Weights of a small GPT-style language model, trained from scratch on English Wikipedia: 0.547M parameters.
Each number is 50 + 15 x the weight over its row's rms, rounded and kept within 0 to 99. Layers, rows and columns count from 0. The size before them is the row's rms in percent of the matrix's.

# down: layer 2 MLP down (transposed), 256x64, rms 0.227, rows 25-77, columns 0-63
# up: layer 2 MLP up, 256x64, rms 0.243, rows 26-77, columns 0-63
down25 099:46 62 44 38 46 27 72 66 63 55 61 37 53 29 64 73 32 35 45 42 68 52 58 63 21 28 49 60 44 61 48 65 63 35 35 20 55 79 66 15 32 62 69 57 34 59 55 53 47 72 40 49 60 47 45 69 33 41 49 36 72 74 49 64
up26 086:38 46 51 49 51 45 73 30 43 31 37 62 30 21 50 61 37 30 48 52 40 48 55 47 18 48 47 44 02 53 61 77 28 47 65 52 32 35 71 52 56 54 80 43 54 53 52 24 64 60 50 76 49 42 53 29 52 31 50 64 51 76 60 39
down26 086:60 41 38 31 69 62 56 32 01 49 58 34 48 58 24 39 39 36 37 34 58 62 60 43 43 62 76 50 41 55 58 45 39 41 58 63 63 51 57 42 54 55 47 44 75 68 38 38 34 53 60 53 68 82 48 26 51 37 76 55 47 54 88 32
up27 079:45 27 23 71 48 84 57 49 58 36 48 59 65 70 77 38 66 51 49 46 68 41 63 18 26 46 61 49 47 66 58 69 33 34 27 47 36 34 56 19 53 69 56 57 61 66 48 50 86 32 61 50 22 58 57 43 47 64 42 51 48 51 40 48
down27 093:25 69 54 53 34 51 49 62 71 40 69 73 69 48 65 63 37 43 60 45 51 43 45 51 45 30 64 57 54 47 43 54 54 44 49 37 48 32 61 71 39 68 53 57 76 75 56 50 51 52 46 03 63 62 81 73 19 45 29 54 24 38 37 34
up28 106:80 59 63 35 46 38 59 81 47 42 58 42 58 44 46 48 71 38 45 48 49 16 38 44 59 35 37 64 61 50 44 74 37 34 31 58 63 56 23 25 53 60 63 46 58 19 55 48 16 15 48 49 44 49 23 28 34 46 43 38 62 51 51 63
down28 128:72 62 54 42 80 52 45 36 72 52 74 29 46 54 52 66 51 50 30 73 40 52 60 34 45 16 47 46 58 52 56 32 59 44 51 68 50 59 46 51 91 49 43 71 68 69 46 73 56 23 25 61 46 64 36 31 70 62 60 59 48 74 42 41
up29 096:26 39 29 42 72 71 56 60 49 24 69 53 62 63 52 26 17 13 50 62 42 40 40 47 59 58 47 42 60 57 56 63 48 61 74 44 30 45 79 34 59 60 44 50 24 45 33 42 27 39 36 67 49 50 19 56 39 66 38 43 33 59 62 55
down29 092:71 30 23 23 69 61 63 45 57 49 42 50 66 56 38 40 42 52 49 27 46 32 75 26 42 63 48 34 60 68 57 45 47 48 63 36 42 60 60 27 38 61 52 77 35 70 44 40 46 75 64 69 70 45 34 56 58 89 50 33 42 28 69 54
up30 094:62 53 35 50 53 33 46 45 49 42 43 64 60 44 53 52 50 66 77 60 35 62 66 50 37 81 61 46 22 41 48 73 23 50 71 71 10 37 58 33 43 26 78 71 34 51 62 35 29 38 54 31 53 30 80 55 58 40 58 56 51 53 38 45
down30 094:25 35 39 32 41 39 52 35 45 37 76 75 29 57 35 60 69 43 37 47 65 56 77 29 37 45 46 49 50 54 66 80 31 54 49 42 39 41 58 51 28 70 59 38 43 34 55 31 36 37 44 40 72 72 34 31 48 49 86 35 56 31 34 61
up31 119:36 33 98 19 58 45 46 67 64 37 48 38 55 45 48 44 40 65 52 57 35 45 70 70 45 58 41 80 30 59 31 62 40 59 72 24 53 58 32 65 62 63 71 84 63 54 66 53 50 67 31 53 41 33 57 53 61 51 61 52 70 52 41 61
down31 115:44 26 29 49 57 26 62 36 31 79 53 66 33 54 50 56 61 45 69 63 66 79 52 60 40 33 31 75 28 46 39 65 47 78 45 35 74 66 33 69 58 42 42 42 73 56 52 63 40 57 27 50 39 46 48 59 30 37 67 45 71 41 72 41
up32 078:62 54 65 43 38 46 38 54 51 31 41 56 65 73 43 42 65 40 35 30 55 48 41 20 52 56 66 28 36 40 69 35 43 52 55 32 31 44 36 59 85 47 76 17 47 54 58 70 58 27 51 34 43 54 53 80 53 59 35 43 42 07 51 55
down32 077:50 50 43 33 82 80 40 54 55 43 35 36 55 47 60 39 39 65 44 36 33 81 69 61 23 65 72 43 45 47 61 74 41 39 66 63 49 65 42 36 42 40 72 47 60 22 45 67 75 30 51 52 34 63 36 80 70 74 43 44 53 38 48 47
up33 127:66 66 38 41 32 51 66 61 69 64 59 38 59 83 56 32 43 60 53 63 26 62 41 36 65 57 35 60 32 43 39 75 24 43 64 36 74 59 44 59 61 57 53 78 65 50 58 43 43 29 42 78 64 55 47 44 54 29 27 28 49 19 36 67
down33 120:44 54 34 35 40 49 61 53 43 59 10 38 58 60 40 43 74 75 30 51 32 59 55 45 58 65 36 24 41 49 41 42 67 48 50 28 52 49 48 72 45 45 55 58 60 17 67 81 66 34 40 58 57 15 73 67 52 43 36 34 36 40 60 27
up34 120:42 44 54 65 52 67 35 43 60 34 50 63 76 57 64 52 68 74 76 30 74 35 67 54 44 55 66 51 46 50 43 45 74 55 47 36 72 80 53 49 58 68 57 64 53 37 72 69 77 44 27 61 66 30 70 42 24 51 65 78 41 35 52 57
down34 108:50 56 59 47 45 45 47 50 42 62 44 74 37 41 60 60 22 50 61 74 38 30 53 58 59 49 35 71 64 57 51 39 67 34 50 41 38 29 50 49 39 32 36 27 68 36 22 69 30 49 83 21 66 58 37 87 37 23 46 55 56 63 66 55
up35 067:52 55 60 69 61 58 33 34 50 31 34 69 52 55 38 34 42 58 42 26 59 64 28 28 19 33 33 48 50 26 41 37 38 46 38 46 24 55 39 49 31 63 75 78 51 80 42 68 43 54 78 66 39 52 58 47 41 31 54 22 44 37 38 55
down35 066:64 66 46 61 51 66 73 27 33 59 72 41 40 54 24 54 44 38 49 41 39 61 45 35 62 44 41 61 27 58 58 29 64 38 12 25 55 59 56 66 55 86 37 48 61 44 71 47 54 42 56 67 42 89 65 37 53 60 35 45 34 29 65 44
up36 092:44 25 21 63 66 25 41 71 33 29 65 55 46 74 63 65 77 39 51 48 29 60 43 44 45 45 44 53 85 43 69 45 56 37 63 53 46 70 58 55 39 28 44 84 52 57 49 78 67 34 41 43 29 56 63 66 48 60 56 58 74 56 44 68
down36 096:59 34 62 83 16 47 88 44 71 52 48 45 35 32 08 33 55 40 48 68 55 39 53 55 45 74 34 49 35 67 59 80 39 61 33 39 51 50 39 48 57 24 56 35 39 40 52 49 65 51 37 52 44 51 50 69 27 50 49 62 70 53 64 56
up37 076:65 52 65 50 63 29 55 46 76 36 33 81 22 33 30 56 28 54 35 37 49 37 56 56 63 47 54 49 38 51 51 51 71 53 86 34 42 54 54 50 65 72 57 51 68 62 47 64 59 66 15 35 42 57 40 20 53 55 50 64 21 27 55 62
down37 089:28 40 46 41 42 68 56 48 49 38 70 44 56 69 74 55 70 50 44 66 48 37 46 39 43 72 31 54 87 61 51 65 29 37 29 53 42 69 47 32 23 52 44 67 61 34 50 61 29 35 78 38 50 55 67 85 30 49 52 42 63 80 50 50
up38 108:44 46 18 51 45 59 45 65 63 43 54 34 79 51 44 28 60 56 28 33 42 49 47 29 18 37 51 53 66 57 56 67 56 39 65 49 40 77 47 51 40 88 43 51 75 52 31 60 58 50 68 63 28 61 41 42 68 79 36 51 56 71 76 44
down38 105:51 63 55 83 60 56 46 52 49 47 45 49 60 25 26 60 45 44 48 61 49 40 58 83 70 33 52 74 87 57 64 47 50 64 20 52 59 63 52 35 50 27 51 28 41 71 50 38 26 36 34 59 66 64 53 43 26 39 44 43 85 65 46 59
up39 093:35 59 45 31 60 36 34 26 53 55 64 63 42 33 30 45 45 61 38 95 49 33 62 34 75 55 62 56 24 41 33 23 46 26 68 43 51 50 41 17 30 27 48 35 39 65 47 31 58 33 58 49 70 63 48 60 54 69 56 52 51 38 42 37
down39 076:60 51 52 57 50 49 25 54 57 84 27 77 56 56 19 77 73 67 50 72 47 55 65 47 56 64 47 53 49 66 64 40 42 33 41 57 59 42 75 64 37 73 67 75 41 55 55 67 71 60 46 54 37 74 74 40 38 42 36 46 74 31 63 42
up40 102:58 40 48 26 88 73 52 53 27 26 39 30 72 55 58 60 64 49 50 61 43 48 42 65 53 51 51 32 57 51 73 72 38 46 38 28 24 65 61 51 51 37 53 70 44 55 67 56 32 53 63 63 48 23 75 60 23 41 57 19 43 48 62 35
down40 097:67 00 39 46 55 13 71 50 81 49 47 38 80 53 38 50 45 43 57 37 42 45 38 70 69 30 71 52 63 55 52 37 48 65 38 53 22 45 61 40 56 37 48 30 45 57 56 70 65 55 40 67 56 50 58 26 65 64 50 37 42 65 46 40
up41 073:56 85 72 62 50 56 31 39 55 41 44 77 60 75 41 48 41 50 61 35 61 53 27 39 47 47 28 33 54 26 53 48 50 46 27 42 20 58 41 40 45 59 64 68 48 91 35 70 45 71 60 52 31 49 53 47 46 51 59 08 44 39 55 57
down41 079:50 63 29 41 50 58 73 35 30 59 46 46 20 50 49 35 54 38 16 45 45 26 56 39 66 44 41 23 38 73 78 63 55 52 51 50 75 63 66 37 48 60 37 31 55 43 61 28 39 37 57 60 48 29 56 37 39 68 52 51 55 52 96 38
up42 101:57 61 66 58 61 57 43 46 67 36 29 32 31 53 10 53 20 64 36 56 40 62 52 45 56 41 74 67 29 45 72 58 41 51 47 60 70 65 49 72 44 46 50 71 49 39 29 37 38 58 59 39 10 55 48 42 54 43 37 15 33 30 47 36
down42 088:50 61 49 43 37 32 42 83 35 55 42 24 30 62 43 57 37 78 49 39 68 29 60 52 54 61 48 67 39 50 68 61 48 76 31 54 54 76 51 62 29 71 37 62 27 28 35 42 66 55 56 51 76 66 64 55 50 35 39 44 28 16 60 50
up43 096:29 62 38 48 71 57 40 61 37 74 71 82 32 57 67 57 61 41 55 80 38 64 41 50 56 37 40 39 35 63 39 27 44 59 59 60 61 29 55 49 54 19 61 40 57 34 39 36 28 42 37 49 51 40 20 44 76 27 43 34 29 67 38 36
down43 093:51 66 56 40 51 50 35 46 42 42 50 88 51 40 62 51 70 58 73 40 55 30 34 19 69 40 66 31 45 39 49 50 32 74 71 46 54 54 40 49 74 43 57 37 25 35 66 43 69 53 36 50 21 15 73 47 48 49 40 52 20 33 56 42
up44 112:57 46 65 60 45 54 45 43 45 55 75 46 35 49 52 67 66 66 36 79 46 49 55 42 75 59 34 99 53 45 52 32 63 49 46 58 22 33 22 53 32 24 64 75 66 48 61 63 46 55 63 35 38 28 50 56 62 38 74 40 43 51 66 32
down44 102:42 55 74 64 47 64 18 46 62 35 77 28 62 56 37 70 64 17 66 39 48 53 68 53 29 55 52 29 51 61 40 31 24 76 48 78 44 56 39 60 49 35 41 43 39 62 39 30 41 61 66 62 68 77 47 35 38 39 58 47 43 59 34 68
up45 105:61 55 67 65 49 42 52 34 75 63 28 52 36 32 51 36 56 32 30 57 51 68 63 62 29 30 69 55 60 29 75 70 62 52 35 37 26 69 90 56 53 51 49 27 48 40 49 76 60 56 58 52 22 58 40 50 32 32 30 36 43 56 42 67
down45 110:47 80 58 61 33 52 27 43 36 39 46 62 63 63 61 45 51 87 39 60 40 51 61 65 34 35 50 65 49 35 24 54 60 74 46 64 57 26 48 69 44 40 59 46 03 26 61 53 30 51 42 39 48 32 56 72 65 50 74 56 50 45 31 39
up46 119:34 45 52 33 52 41 57 60 59 55 60 34 56 71 51 32 40 69 20 58 57 36 58 61 61 72 56 59 65 54 43 77 33 59 41 26 61 67 49 52 43 72 61 74 41 50 57 66 59 23 41 69 57 54 72 59 52 84 39 30 53 56 38 06
down46 100:74 57 58 44 28 75 63 54 67 46 68 53 34 68 63 52 61 61 31 54 67 63 51 48 70 60 45 54 33 41 70 41 45 81 54 51 34 67 71 44 42 47 43 33 25 20 75 25 36 50 76 48 42 42 45 41 65 38 55 30 42 45 31 81
up47 093:57 41 44 52 34 38 67 71 55 50 53 28 61 56 19 59 55 39 24 37 49 50 44 25 40 58 46 44 64 35 40 73 70 48 62 51 51 42 25 42 50 34 37 74 29 73 43 67 32 41 22 41 22 38 49 27 38 74 74 63 60 72 53 60
down47 083:71 33 38 50 51 74 56 52 42 50 49 62 24 57 30 64 64 50 54 00 47 62 35 29 68 44 53 15 43 38 32 63 68 48 65 64 38 40 28 43 59 76 63 55 33 81 46 62 48 53 50 63 63 48 75 46 55 58 53 52 60 58 52 64
up48 112:45 46 31 66 20 39 39 46 38 42 34 45 47 64 64 58 53 26 43 61 60 59 46 51 52 34 67 23 26 39 40 45 35 50 46 91 40 64 54 65 39 38 49 44 71 40 35 39 50 52 55 32 27 44 07 48 56 34 46 70 76 67 42 31
down48 106:30 44 24 65 64 63 66 44 52 44 50 60 45 52 33 72 48 40 76 36 26 19 15 34 41 55 28 47 70 74 62 54 59 50 50 45 62 55 74 42 70 51 39 63 52 69 63 48 40 66 55 69 35 70 71 33 47 48 60 34 39 51 80 39
up49 102:33 73 66 30 58 32 51 29 64 32 27 60 53 42 42 36 69 51 42 45 57 29 55 32 62 65 75 40 59 91 48 75 44 41 56 38 58 59 54 45 86 63 66 25 33 58 60 48 49 60 48 34 82 26 54 63 55 38 56 40 57 55 41 46
down49 105:54 72 49 59 51 48 73 20 32 35 47 07 58 55 47 36 54 33 44 57 51 17 38 30 45 50 75 36 42 57 38 24 75 50 51 62 52 42 46 51 64 53 42 58 70 59 50 58 43 34 46 37 88 67 61 24 46 43 64 24 51 42 39 51
up50 114:30 72 76 46 65 50 71 64 65 34 66 44 60 38 45 55 66 29 43 41 46 25 64 43 42 42 71 58 66 59 45 65 65 74 54 26 21 62 55 33 40 46 68 48 73 53 52 55 51 55 37 43 98 47 38 67 46 57 70 47 47 68 60 35
down50 113:56 29 80 37 31 49 46 61 46 63 31 48 57 37 52 21 55 28 65 48 58 53 22 20 13 43 70 39 73 64 40 57 34 54 39 54 22 14 50 69 52 42 60 42 59 69 76 42 49 56 43 66 51 52 45 54 47 48 65 45 60 52 69 57
up51 074:20 52 27 50 74 39 23 73 51 13 28 32 68 51 71 70 72 24 67 62 50 30 73 55 72 62 51 49 29 72 55 57 59 59 56 55 43 44 69 65 58 43 52 29 46 44 53 50 71 57 38 53 75 49 51 42 39 60 46 65 57 55 48 50
down51 085:51 40 68 48 84 49 76 52 45 28 37 36 38 85 56 58 45 55 52 28 53 29 60 55 54 70 48 57 63 60 73 63 58 68 42 51 58 45 76 73 71 82 31 55 60 87 49 51 36 68 57 48 47 67 53 51 58 70 64 46 42 57 36 69
up52 089:50 48 70 51 44 56 60 48 44 27 21 41 51 38 44 64 76 86 43 53 55 62 52 39 28 33 50 45 49 67 66 60 59 17 60 41 28 45 69 61 55 50 72 39 40 58 30 55 46 50 45 42 32 56 42 21 57 53 76 19 85 65 56 55
down52 099:44 49 23 43 55 69 80 70 50 61 45 48 59 42 70 70 36 52 45 47 42 68 45 79 88 73 86 66 44 50 67 63 47 45 49 48 66 54 51 24 66 24 59 27 36 59 55 31 45 57 51 54 32 24 33 62 45 47 49 45 45 42 62 37
up53 115:61 26 61 62 64 23 51 35 62 55 62 38 58 33 51 77 55 79 49 73 32 47 16 39 35 35 80 47 53 21 65 43 40 88 66 67 61 70 45 65 40 46 40 54 50 30 47 59 67 39 39 44 33 38 52 63 62 54 52 35 56 44 44 42
down53 109:49 41 68 65 40 58 49 63 27 22 40 54 22 52 72 61 45 57 34 79 34 44 35 45 59 56 48 66 56 40 36 33 21 46 34 36 70 52 36 38 29 72 62 45 60 17 54 68 25 54 63 36 63 46 49 30 24 37 36 34 42 60 38 42
up54 070:42 56 64 62 36 28 48 44 75 58 26 22 43 58 25 26 43 35 20 46 37 44 42 35 34 31 57 28 52 37 52 38 58 66 63 45 50 40 48 68 21 33 48 42 72 19 38 44 42 43 42 73 42 34 60 42 72 45 57 51 43 25 67 38
down54 059:47 59 34 55 62 51 63 47 60 46 64 44 75 35 39 62 40 25 74 77 46 63 52 50 41 60 86 51 63 54 31 38 32 67 77 68 36 32 31 60 63 56 18 21 44 26 34 49 36 43 43 55 60 27 50 39 71 57 50 74 53 52 52 38
up55 113:48 34 67 28 60 57 53 19 56 42 41 75 55 19 30 30 54 53 45 55 53 68 24 40 75 48 72 62 35 49 53 79 47 47 65 51 45 74 67 47 49 44 30 35 83 67 48 50 25 29 57 44 39 34 48 72 59 37 63 36 64 41 42 54
down55 114:61 42 58 62 56 30 41 61 47 26 44 54 43 45 57 75 56 59 71 28 56 33 32 76 37 51 41 74 72 35 69 45 59 39 44 30 40 41 31 36 36 58 63 71 42 70 49 51 77 41 25 53 45 72 29 05 52 41 42 39 50 41 33 45
up56 085:53 56 28 77 25 58 28 58 63 44 40 31 68 69 35 54 36 40 54 51 49 37 38 45 56 25 47 68 57 91 58 46 77 55 45 68 29 46 51 33 32 76 67 36 46 60 43 72 33 65 59 50 35 71 64 67 38 61 31 53 65 55 60 58
down56 087:73 18 57 37 75 50 71 69 71 37 44 56 70 60 59 53 57 69 58 61 47 40 87 62 41 61 29 75 63 55 47 19 63 49 61 36 27 45 52 40 50 32 42 42 51 65 52 60 43 31 37 15 38 51 65 49 56 74 49 39 37 46 63 43
up57 104:62 61 73 45 68 69 48 50 25 41 38 45 28 26 27 73 32 66 43 57 42 42 41 43 57 61 37 50 26 47 54 37 29 61 56 42 60 20 57 75 51 23 88 40 28 44 52 35 43 48 44 29 29 51 39 44 45 41 38 19 58 42 42 47
down57 104:62 28 30 59 53 64 25 50 46 39 18 79 63 58 59 31 31 40 55 59 28 87 45 71 54 46 56 29 66 43 49 61 50 68 54 47 48 37 54 45 53 38 48 32 55 50 59 69 58 32 63 55 38 58 57 69 50 26 90 62 52 80 56 50
up58 106:32 61 71 61 43 56 55 51 56 81 25 24 42 33 49 60 50 25 12 80 39 61 55 58 66 74 44 49 37 63 36 69 54 47 53 44 25 41 59 52 57 45 77 64 59 75 58 41 48 67 74 33 49 47 42 37 61 24 50 34 35 58 48 51
down58 109:77 45 57 70 62 56 70 37 65 34 38 34 67 54 52 68 58 43 68 68 44 50 60 64 46 42 53 29 24 43 30 36 46 38 49 46 85 09 41 67 47 49 60 41 28 44 42 37 41 54 42 46 68 71 44 29 33 83 53 39 70 38 49 48
up59 096:59 66 59 69 66 33 46 66 60 55 60 44 56 63 66 42 68 36 21 70 46 19 72 42 80 52 38 31 52 68 45 35 61 55 46 47 33 58 36 44 38 77 75 32 79 30 33 53 27 50 62 47 38 77 56 53 60 47 35 48 68 52 43 70
down59 102:73 45 76 28 56 16 58 48 63 38 65 46 26 46 57 53 42 56 45 48 70 49 37 65 50 35 52 63 83 54 67 50 49 44 31 51 40 57 61 35 44 35 26 56 37 50 59 14 26 66 64 42 75 42 60 35 66 26 67 49 48 58 41 20
up60 104:65 44 25 16 53 52 26 68 48 28 32 40 36 58 43 50 56 18 60 48 47 56 52 42 21 45 69 44 33 32 48 42 58 68 53 69 38 59 64 21 56 47 33 70 61 32 60 39 30 16 53 74 57 31 40 55 61 39 55 58 67 63 46 47
down60 100:64 53 56 49 26 31 57 46 47 44 55 59 14 46 67 31 55 43 33 47 43 66 60 55 44 36 51 54 63 51 46 36 36 50 42 33 35 57 33 72 61 37 62 42 66 63 85 50 61 58 76 36 44 71 50 51 48 22 83 53 36 23 87 50
up61 085:49 53 59 33 41 44 52 24 67 64 62 67 47 71 72 50 50 32 37 83 62 51 55 38 82 50 63 65 27 39 57 58 69 54 67 65 58 66 56 99 46 50 55 74 46 59 47 62 66 55 42 53 71 44 70 49 36 58 46 70 41 26 64 60
down61 087:49 36 44 75 84 44 39 35 18 64 75 47 57 41 54 69 40 48 46 37 50 62 57 47 36 42 51 48 86 66 77 36 39 61 66 61 59 40 58 40 41 47 63 32 65 42 55 72 26 36 46 76 35 59 68 73 53 68 47 41 36 28 43 67
up62 096:49 57 24 58 38 78 37 71 43 55 50 81 58 60 68 44 52 60 55 36 79 39 59 74 49 34 45 49 62 51 48 32 64 43 37 11 59 67 57 41 10 72 67 58 53 57 52 50 53 51 48 48 43 46 64 35 16 54 44 61 31 48 75 49
down62 093:66 54 52 46 21 43 62 48 70 09 71 44 67 48 66 71 51 50 62 40 23 43 55 50 56 53 57 57 55 38 62 52 40 59 66 54 50 31 40 46 62 53 32 52 54 25 43 48 45 99 49 34 54 54 60 31 29 29 66 43 21 31 33 41
up63 089:58 61 57 51 53 40 45 65 39 43 32 27 60 69 52 82 36 52 42 55 52 44 55 17 41 42 50 29 26 61 68 54 40 85 53 45 47 61 71 22 53 41 53 90 47 58 20 48 61 66 62 55 43 68 48 54 81 23 52 47 49 44 59 54
down63 095:69 59 41 62 35 85 74 99 52 58 47 53 52 46 60 59 59 66 53 43 40 73 57 71 65 32 44 66 61 45 37 40 48 62 59 68 72 60 17 44 20 23 37 50 46 45 39 53 43 47 44 32 43 39 45 58 57 61 38 29 40 50 44 34
up64 081:78 23 47 67 29 30 70 41 48 63 64 75 52 54 47 69 59 75 79 34 53 48 47 48 57 39 47 39 60 50 21 79 18 65 59 41 47 45 21 45 40 68 57 47 59 43 69 51 39 56 40 60 70 31 38 34 37 59 35 60 47 37 47 71
down64 093:37 37 49 38 57 68 31 36 74 49 52 51 36 51 58 36 54 29 18 52 31 52 34 66 40 71 34 63 49 52 40 17 46 24 57 48 47 61 60 54 54 25 39 35 55 73 56 57 14 37 53 37 33 64 39 77 43 59 52 50 48 66 14 39
up65 094:50 45 37 47 49 64 73 36 54 52 15 24 46 50 43 42 64 85 33 62 38 24 67 46 48 79 42 40 38 48 64 50 46 62 45 41 54 62 67 65 46 83 83 65 54 54 49 68 57 50 52 66 61 44 89 57 50 53 72 30 63 36 53 44
down65 088:32 47 37 67 34 59 70 52 50 61 58 67 46 29 48 45 60 37 52 37 48 85 58 87 80 50 48 48 63 75 49 85 47 61 63 42 39 54 57 40 28 24 57 37 40 66 62 35 52 42 73 70 54 39 22 65 41 67 57 41 61 54 42 67
up66 103:38 21 46 61 45 58 35 28 41 45 60 29 46 44 41 40 49 73 47 59 42 53 58 61 33 75 43 65 66 55 59 73 77 51 58 45 18 50 86 76 69 66 54 42 49 61 56 55 49 53 79 56 40 55 39 30 54 35 34 30 49 69 32 21
down66 107:39 45 53 28 41 68 62 33 54 61 52 66 25 44 39 44 59 47 40 45 50 79 61 51 55 58 88 59 50 40 53 70 59 53 33 24 75 26 23 29 53 49 70 64 53 49 39 41 25 44 22 47 81 46 67 69 42 48 64 42 25 58 56 57
up67 112:27 55 30 39 39 57 46 25 55 72 58 62 53 38 39 32 51 44 77 38 47 63 57 52 60 43 55 67 24 56 34 43 84 52 60 63 50 74 44 48 31 49 63 54 30 74 71 51 33 62 53 40 41 26 48 31 12 65 28 34 48 38 30 55
down67 106:69 66 47 46 45 49 29 37 52 98 54 51 51 46 55 56 34 47 69 58 52 55 57 28 28 46 62 27 57 40 41 30 61 38 56 52 41 30 36 38 51 40 67 69 39 85 27 48 41 23 66 67 58 62 54 60 71 73 50 38 66 62 77 51
up68 103:40 68 34 32 70 67 54 72 76 48 34 53 35 23 63 44 53 51 32 64 55 40 67 48 70 54 53 48 64 21 21 60 42 65 62 41 57 68 31 37 61 78 78 36 26 40 59 42 42 50 66 45 64 28 49 56 28 50 45 51 33 43 27 39
down68 098:50 27 62 44 40 40 68 44 61 47 57 79 46 71 56 63 33 37 66 29 66 62 52 48 51 52 64 88 54 63 65 41 50 35 28 72 25 27 57 16 56 36 55 68 76 70 34 64 39 42 65 66 51 49 54 54 55 68 39 58 73 33 51 49
up69 057:36 62 43 43 55 43 41 12 54 57 41 19 25 37 37 46 28 49 32 64 47 60 35 25 42 49 59 46 30 41 52 58 32 39 75 93 61 48 56 27 50 39 43 24 41 41 43 32 48 22 55 53 22 36 30 60 50 56 47 34 50 46 44 41
down69 055:56 32 43 68 35 38 64 36 42 48 45 52 56 16 36 37 63 35 81 64 32 62 34 24 49 59 62 49 36 22 28 62 38 57 56 41 29 66 38 59 37 56 27 62 42 32 47 54 42 20 42 37 62 28 37 28 79 42 42 70 47 40 43 49
up70 095:27 57 53 48 41 42 43 50 69 45 56 62 38 47 48 52 63 25 39 29 58 42 48 56 56 48 17 36 55 20 50 46 72 91 37 41 36 63 32 28 47 69 39 45 57 43 51 71 39 54 44 43 78 26 19 55 50 37 70 54 63 32 28 35
down70 096:70 64 34 54 67 49 37 58 61 66 20 47 52 34 52 28 55 73 68 33 35 47 46 62 74 42 74 66 73 27 33 54 76 39 38 74 39 45 67 66 34 48 68 58 63 45 23 54 54 60 56 71 53 54 57 71 49 62 81 56 47 67 55 62
up71 095:39 51 49 57 71 63 43 19 67 67 76 55 62 39 59 44 46 49 48 39 25 38 59 46 61 32 75 67 42 21 52 59 81 39 38 45 61 56 82 38 54 67 41 36 49 58 29 47 21 56 45 53 44 35 28 50 56 57 19 43 75 56 39 31
down71 097:50 41 47 70 46 44 39 53 19 48 54 24 60 49 91 64 54 39 58 43 65 61 57 50 42 52 33 82 29 50 26 65 52 53 37 34 46 71 31 75 48 17 72 39 55 54 59 22 42 47 71 55 32 58 39 50 37 39 37 28 46 61 53 35
up72 069:57 58 38 45 42 69 42 60 67 53 70 21 77 84 36 58 77 74 63 31 60 54 57 64 44 56 49 55 56 31 47 64 33 48 30 38 36 67 37 51 42 49 61 61 42 45 58 59 47 26 65 44 55 74 56 71 46 37 55 53 82 70 81 68
down72 070:69 27 63 35 45 47 34 17 54 45 37 27 30 54 50 32 44 43 47 46 61 60 65 34 22 79 30 35 53 55 61 35 37 45 46 48 69 27 47 31 43 48 25 35 42 58 33 26 40 47 51 52 39 49 47 37 73 66 53 31 33 18 27 43
up73 104:35 25 21 51 30 69 38 42 68 20 66 48 53 55 54 31 54 68 41 28 43 56 38 58 71 51 60 63 50 46 22 64 49 40 45 45 05 41 46 35 31 52 33 54 59 50 44 46 25 33 45 45 16 45 35 58 70 38 42 28 51 53 56 42
down73 116:63 69 66 36 76 31 41 62 18 59 37 51 27 46 47 61 46 44 47 33 55 82 73 56 41 59 41 37 45 49 51 63 59 33 57 38 47 59 49 44 53 57 54 45 58 73 28 69 66 87 38 46 60 25 38 09 33 47 51 58 58 53 26 46
up74 096:22 69 56 59 51 63 44 63 51 42 47 58 28 74 75 43 38 13 57 72 47 58 35 66 31 52 63 65 62 28 44 46 28 49 40 65 66 59 56 56 45 53 53 82 52 58 40 75 48 57 79 62 51 36 40 54 34 29 56 41 54 88 45 45
down74 093:53 59 54 52 62 77 45 53 58 62 64 60 65 58 68 32 50 57 35 63 44 49 44 61 45 47 48 00 40 66 76 33 48 49 57 48 24 57 46 28 35 44 47 23 49 33 76 41 76 67 66 38 44 31 38 54 72 37 52 45 29 50 34 42
up75 105:64 66 47 45 39 66 49 32 29 30 63 46 57 57 62 48 74 39 35 76 36 49 21 36 63 59 73 28 27 51 38 57 35 71 57 49 46 78 46 47 39 41 63 66 47 82 27 30 46 60 51 26 48 46 56 86 28 50 59 60 50 35 59 44
down75 102:35 40 45 51 58 54 73 53 36 42 54 49 45 79 44 79 67 20 26 43 29 46 45 29 75 20 60 76 61 44 42 83 58 47 52 28 48 52 15 45 54 26 51 44 67 53 45 51 55 68 43 60 34 70 44 54 37 57 42 64 46 51 43 71
up76 101:42 59 54 50 41 77 33 44 45 44 47 54 21 36 54 66 37 72 31 51 56 59 23 48 58 46 62 42 38 60 43 71 38 46 15 49 68 31 50 51 53 20 59 40 24 44 76 49 45 53 73 55 40 37 34 42 28 48 39 30 26 49 11 44
down76 093:69 40 47 94 57 26 36 40 34 58 47 38 58 41 48 40 74 61 66 53 39 36 46 57 55 53 48 40 62 79 32 55 51 48 62 67 51 31 43 48 49 42 62 31 38 32 32 39 47 50 62 65 35 53 27 62 33 76 47 85 57 86 47 69
up77 105:56 95 53 60 45 57 21 80 41 47 53 42 56 64 53 45 77 36 43 66 51 46 89 46 35 72 32 63 14 27 53 69 46 49 43 45 33 75 70 55 57 44 68 61 47 61 38 58 61 47 60 77 57 40 47 42 54 49 58 60 45 40 54 50
down77 102:56 28 44 37 63 53 50 39 56 43 53 59 54 46 50 42 12 43 44 80 68 45 71 68 53 41 32 38 36 15 32 40 57 50 57 62 32 75 74 47 51 21 68 36 41 28 50 62 54 72 39 65 48 51 54 45 73 24 53 61 51 55 19 51